python train.py --num_attention_heads=6 --init_std_o=0.0 --init_std_up=0.027 --beta2=0.98 --decay_fraction=0.767 --decay_shape="sqrt"
Each number is 50 + 10 x the weight over its row's rms, rounded and kept within 0 to 99. Layers, rows and columns count from 0. The size before them is the row's rms in percent of the matrix's.

# layer 3 MLP gate, 1024x384, rms 0.0471, rows 332-354, columns 48-95
102:50 59 53 45 59 71 49 65 59 58 44 68 61 42 43 51 39 61 60 28 60 65 44 55 22 49 43 54 54 51 49 45 40 66 45 58 46 54 44 47 44 56 65 57 37 33 42 53
098:48 40 53 59 50 47 44 35 43 40 43 44 48 63 50 59 45 56 44 61 58 28 17 37 44 37 35 43 39 66 54 64 51 50 63 32 67 43 48 55 35 36 46 44 40 47 59 47
097:30 30 43 58 47 57 53 46 61 55 50 56 46 50 62 47 40 54 40 44 43 50 42 44 57 51 53 51 47 52 47 49 57 41 50 62 40 62 30 42 65 46 48 48 47 41 44 42
121:50 35 59 39 51 52 59 57 46 54 60 61 60 60 53 36 51 35 48 45 47 43 57 41 52 17 41 58 54 50 45 38 42 58 49 36 42 60 65 65 52 41 59 60 38 54 44 51
099:46 40 41 45 28 47 44 37 59 50 57 48 44 55 64 39 45 68 41 60 46 43 49 39 61 64 46 45 62 56 43 59 28 67 40 47 50 32 48 33 49 52 42 46 56 71 53 50
099:45 57 60 51 53 43 53 50 57 71 51 58 48 57 47 50 60 59 25 28 35 50 59 37 61 44 34 66 45 49 35 58 69 48 39 55 47 60 51 47 57 70 70 54 66 45 38 45
096:55 50 38 40 52 43 62 43 72 33 34 48 61 60 41 45 39 55 53 56 43 64 53 38 45 48 64 38 62 49 42 52 34 52 58 62 54 57 47 52 61 48 55 46 60 52 34 58
099:52 49 43 57 50 48 49 72 43 38 54 49 40 46 59 46 51 44 51 56 47 57 66 20 47 30 44 49 38 62 43 42 48 74 49 58 67 45 38 44 53 50 53 62 49 63 48 60
105:27 51 24 42 56 53 66 53 54 58 57 54 40 50 33 52 37 53 45 46 36 66 48 50 54 53 33 48 57 58 39 45 49 48 53 44 62 52 43 53 55 52 61 44 50 35 44 54
102:45 34 44 42 46 36 55 52 60 42 56 55 49 44 60 43 36 52 51 57 45 60 35 60 41 39 63 58 42 62 49 48 38 39 44 36 56 31 46 53 48 55 53 37 55 57 54 44
119:73 47 63 67 59 55 57 51 54 51 33 47 43 58 55 42 42 36 61 50 29 34 62 36 50 39 61 45 61 49 46 39 48 52 50 46 45 59 47 74 48 53 37 48 63 43 62 55
102:41 32 42 57 62 59 56 47 45 50 33 41 65 43 38 41 49 68 50 59 39 36 65 43 61 42 48 43 62 46 67 56 68 41 48 53 47 60 58 49 41 42 60 56 44 43 52 46
098:51 50 48 47 60 69 64 36 43 44 45 60 42 58 56 55 42 65 54 44 45 53 45 46 48 64 50 61 55 59 71 61 56 58 58 41 24 48 28 56 28 58 48 47 54 66 57 60
095:49 47 40 63 58 41 52 41 31 44 56 68 34 48 54 57 44 60 56 52 35 70 60 45 55 55 29 48 60 66 42 28 40 37 50 66 60 49 63 53 66 53 59 35 41 42 38 54
109:35 36 47 43 40 39 53 46 35 49 25 48 54 60 59 46 40 28 41 51 25 45 56 52 36 37 64 57 47 56 45 49 48 54 35 43 51 58 57 63 34 67 52 53 56 50 64 52
095:59 42 65 51 55 56 50 53 58 50 34 68 53 53 46 42 42 66 50 49 68 45 34 51 54 55 68 27 42 58 69 53 48 43 46 56 20 44 47 36 43 49 42 33 27 41 49 44
098:52 39 59 44 47 47 52 63 63 57 43 66 46 62 62 44 54 46 47 67 51 48 41 36 68 43 42 57 53 54 48 54 48 58 57 48 36 48 66 54 37 33 43 47 55 35 53 59
110:63 37 42 42 58 51 65 53 49 76 26 52 59 39 56 55 30 40 50 61 58 72 61 52 46 42 55 55 49 55 50 70 55 54 61 51 45 46 43 54 49 39 49 65 47 55 44 54
094:41 41 40 34 56 32 51 40 51 69 48 56 43 50 53 51 46 41 54 31 42 64 48 49 46 35 79 39 55 53 39 40 49 43 50 55 52 66 47 46 32 43 57 42 53 55 44 55
104:57 43 57 56 52 51 67 53 58 46 40 62 51 76 59 44 38 59 58 61 41 51 67 42 37 71 55 52 55 79 48 67 46 33 58 62 55 60 49 50 45 42 61 46 54 41 57 63
107:55 39 66 47 68 60 46 54 39 45 56 50 37 35 51 43 47 63 61 54 63 51 54 30 42 43 39 44 65 43 26 66 69 66 54 60 60 36 49 60 37 45 46 53 42 37 62 54
102:81 47 77 49 50 72 56 50 50 51 32 51 64 40 50 63 45 57 59 42 44 44 39 44 46 70 49 66 56 57 40 64 44 49 54 51 52 59 66 48 47 33 41 46 48 45 32 46
106:36 53 53 52 66 56 70 46 56 62 48 48 61 60 55 54 33 44 58 56 31 49 33 67 45 56 71 37 63 43 27 39 38 51 47 56 49 41 26 61 50 66 53 38 38 42 50 52
# layer 3 MLP up, 1024x384, rms 0.0453, rows 332-354, columns 48-95
100:58 50 55 62 45 43 64 48 49 61 58 46 55 60 43 42 65 24 47 47 57 50 54 53 56 51 49 39 62 55 40 46 64 34 63 36 60 53 46 67 49 56 41 51 45 62 48 74
100:38 42 40 41 66 51 63 44 61 57 51 47 48 44 31 41 59 56 36 52 37 41 53 38 46 39 32 41 41 57 39 54 59 58 43 45 39 56 63 60 58 51 43 58 38 50 51 57
105:32 50 75 54 55 68 38 40 43 49 64 51 31 54 45 65 50 41 32 38 47 40 36 60 43 44 60 48 33 53 53 52 42 66 42 38 44 41 47 51 48 59 44 51 52 46 47 48
110:53 47 57 27 47 47 46 48 44 61 65 38 51 64 56 37 42 47 55 46 70 60 64 36 63 49 34 62 57 41 47 63 58 47 53 26 28 58 74 59 38 47 57 59 57 50 34 55
095:41 60 53 48 53 35 61 55 57 55 47 54 54 37 37 49 31 66 56 37 49 59 46 49 51 66 37 37 55 66 46 53 53 45 50 51 56 51 49 63 60 58 57 50 45 48 41 53
101:69 65 55 63 50 63 50 69 37 55 52 47 52 56 51 57 43 54 55 43 52 52 52 43 36 49 51 59 51 41 50 45 55 47 38 57 47 37 55 42 45 24 39 49 43 47 42 31
100:49 26 56 50 57 51 55 57 58 63 52 62 45 44 68 56 56 44 47 40 66 41 56 47 46 45 33 53 45 59 40 58 52 50 39 29 36 46 38 54 47 50 57 63 54 50 64 55
097:45 37 36 51 43 50 68 56 66 49 39 61 56 35 47 62 30 60 50 37 61 46 60 35 38 55 68 54 55 55 38 45 53 40 46 48 38 58 52 56 40 46 50 38 59 71 67 50
109:50 59 49 54 49 49 38 37 44 37 41 47 53 50 43 39 34 58 46 65 60 57 45 51 46 33 37 28 39 62 48 51 56 35 53 50 52 38 51 38 51 54 46 36 46 65 42 57
100:47 43 58 42 56 49 55 53 70 41 46 31 45 51 63 42 48 59 46 41 32 58 48 59 42 35 42 44 50 48 56 53 63 45 50 34 45 40 43 43 57 39 50 69 57 54 34 54
108:55 48 48 48 42 39 47 57 50 49 62 52 34 39 62 61 43 51 60 43 50 38 67 40 53 56 30 39 57 40 50 60 51 55 33 48 50 55 42 56 36 54 43 47 47 50 54 39
105:53 41 43 74 45 48 59 61 43 46 45 33 65 62 42 37 70 55 47 48 44 45 45 34 65 49 69 48 48 48 58 54 48 63 31 59 26 62 46 43 57 45 57 40 55 56 33 37
098:73 47 57 54 47 51 69 68 45 59 51 74 53 45 50 58 55 61 53 52 38 64 49 48 37 47 44 70 62 62 54 52 48 71 41 59 44 46 54 51 54 55 66 44 30 59 56 55
096:35 34 69 56 42 43 42 47 64 45 50 59 62 64 49 39 34 52 59 42 32 43 47 52 34 49 49 43 39 48 56 53 41 53 35 41 57 45 47 49 31 44 56 53 43 50 48 34
104:67 65 69 39 58 70 50 63 42 44 39 46 35 42 38 64 49 45 40 37 59 44 56 55 56 49 42 48 48 31 36 59 46 31 57 50 39 57 46 57 50 58 50 44 33 60 45 56
101:44 54 30 55 49 54 49 53 51 60 58 55 59 58 46 41 45 64 47 49 52 31 52 49 52 50 53 51 59 56 54 25 48 54 59 46 52 67 55 55 47 51 59 38 57 52 38 61
100:52 37 51 60 31 59 35 46 63 56 53 46 40 51 44 41 43 50 35 67 61 55 46 52 47 63 78 43 51 33 44 42 63 38 64 39 53 44 45 36 53 40 42 33 61 43 52 48
105:59 50 68 33 39 42 64 63 35 60 34 46 62 63 60 36 57 48 57 48 48 49 52 60 49 59 50 52 45 45 51 26 52 51 53 45 44 61 57 61 42 56 42 52 45 42 44 46
098:48 43 30 39 56 57 45 61 48 76 48 52 40 37 33 52 69 41 55 36 51 42 74 59 43 44 45 55 50 64 68 53 43 56 42 56 21 62 29 57 44 48 51 53 58 75 68 50
098:48 68 54 54 58 54 47 51 57 65 47 52 40 49 48 39 40 52 51 35 58 45 51 46 59 36 39 44 48 34 51 48 37 51 38 62 31 50 39 59 52 54 61 61 59 54 37 52
104:50 49 65 44 57 69 51 43 47 44 65 48 47 55 58 35 61 55 67 52 51 52 51 46 38 39 55 62 69 63 46 54 52 60 52 47 44 48 49 41 32 28 35 37 49 50 45 56
101:63 50 56 51 41 38 42 46 43 50 46 39 50 43 57 54 43 43 65 67 58 56 60 57 46 58 45 56 43 69 36 48 49 48 55 47 61 46 55 47 47 40 47 39 47 50 53 54
107:58 53 65 44 62 46 64 54 49 51 60 60 73 31 42 50 44 66 68 51 63 52 57 40 27 48 61 50 46 44 60 57 47 41 48 54 45 61 48 54 36 59 34 38 53 66 52 38
# layer 3 MLP down (transposed), 1024x384, rms 0.0422, rows 332-353, columns 48-95
104:47 44 55 40 54 63 50 29 48 53 50 56 50 65 57 55 41 63 50 52 57 45 58 61 55 51 56 55 43 55 51 53 55 52 57 46 59 59 71 59 44 57 55 34 52 41 50 48
102:60 45 46 65 48 54 51 39 50 52 37 48 53 46 34 34 65 55 51 64 68 56 46 48 45 49 70 44 49 63 41 46 56 42 54 61 68 62 47 53 59 39 57 64 42 48 45 52
109:48 59 58 48 20 52 36 48 41 52 54 46 57 56 54 50 57 56 56 46 47 59 37 67 48 49 65 70 44 51 50 30 58 58 66 50 35 40 49 56 69 57 58 56 34 41 51 43
093:70 39 62 61 58 45 36 55 56 70 45 57 58 53 58 51 59 49 45 38 56 57 65 41 48 58 44 56 50 59 53 50 48 54 50 30 45 31 53 51 50 38 54 58 64 64 41 34
093:48 69 55 46 44 53 53 61 43 46 43 57 33 61 59 50 54 56 48 72 46 50 41 47 42 53 50 48 56 38 44 64 53 17 49 42 43 46 51 39 55 50 59 49 34 61 51 48
102:29 54 56 41 59 59 56 52 62 50 46 56 53 55 49 45 54 59 38 49 39 30 61 39 52 38 47 49 49 52 60 50 52 57 61 53 49 48 46 47 37 56 54 51 42 71 56 66
095:51 65 50 47 45 31 52 55 50 57 49 50 49 64 42 46 44 51 55 51 57 63 43 52 34 40 47 58 56 34 51 36 31 31 47 52 61 50 35 61 62 53 43 50 58 51 51 48
099:50 75 57 50 60 35 37 63 33 33 54 55 45 52 51 34 48 40 64 64 60 49 46 37 54 23 58 51 45 53 49 49 55 49 42 70 67 58 53 41 55 45 50 50 44 33 43 60
111:60 33 56 62 49 49 30 45 61 47 63 48 51 47 48 33 43 58 54 50 46 52 54 47 41 29 60 55 58 52 48 48 52 26 43 50 45 51 51 57 50 61 36 45 47 71 62 36
102:38 52 39 26 46 51 60 52 57 46 51 46 65 47 50 46 37 46 60 36 48 49 39 51 48 44 42 45 67 56 59 34 54 68 66 56 54 56 42 37 71 40 41 65 43 62 42 50
109:41 50 53 23 62 45 52 59 58 48 54 58 48 27 38 49 47 58 42 53 45 50 54 59 41 60 28 41 49 56 50 85 70 57 43 44 28 48 52 50 59 54 39 69 38 32 50 36
104:46 54 41 62 48 56 43 46 39 55 56 61 39 67 39 45 59 61 53 38 43 60 36 52 45 36 55 51 40 50 50 49 64 44 55 59 59 54 40 59 49 54 29 52 68 51 33 33
105:47 51 40 46 53 52 44 52 57 61 36 43 53 61 52 35 62 54 65 62 41 46 35 42 55 42 53 50 43 52 38 57 59 50 49 53 40 37 24 50 46 54 68 51 56 51 76 49
096:47 34 37 53 36 61 60 59 58 66 53 44 51 50 66 56 55 51 51 32 62 43 66 63 50 53 80 40 54 62 55 60 65 64 62 32 58 46 39 48 50 53 46 60 68 37 56 45
105:64 44 38 41 34 65 53 41 57 52 46 36 50 47 48 44 69 54 48 42 56 57 59 35 54 38 53 43 45 63 46 48 57 38 55 28 51 38 55 48 44 56 54 49 51 31 53 59
101:34 54 39 44 57 57 47 79 45 60 49 61 39 50 22 20 36 66 50 51 51 40 49 49 50 43 47 63 65 44 41 42 50 48 48 41 49 53 56 43 38 53 39 26 31 56 43 58
102:59 50 56 54 50 45 38 40 59 68 52 75 59 59 69 57 55 47 55 58 45 48 67 45 66 42 55 61 59 57 52 32 56 60 59 49 54 42 61 60 55 43 55 53 57 47 36 50
104:48 59 49 50 43 45 46 46 34 35 56 69 62 51 56 63 35 47 59 44 52 36 39 58 47 54 52 65 59 38 56 42 45 47 45 57 44 52 71 37 56 42 49 46 49 52 33 56
100:46 59 51 54 39 57 29 59 50 50 46 55 51 66 61 53 55 35 55 34 52 59 45 78 64 45 57 50 48 65 61 56 60 58 47 46 73 49 49 49 50 47 46 52 72 48 56 47
101:56 51 51 47 49 49 33 41 61 58 50 53 59 59 53 51 58 37 61 40 43 38 59 31 64 48 49 50 58 41 47 58 50 50 38 57 34 55 49 53 47 53 59 33 57 40 42 54
104:54 35 59 50 49 44 45 44 41 44 57 62 46 59 60 53 52 63 50 44 70 59 42 48 63 39 44 55 53 19 46 45 40 46 38 55 47 59 49 51 62 35 55 54 62 51 70 53
098:43 53 47 52 33 32 53 52 41 49 52 49 47 40 46 62 57 43 45 45 56 56 37 42 48 59 55 44 48 50 60 38 30 62 51 64 47 52 48 52 58 41 51 51 46 56 46 61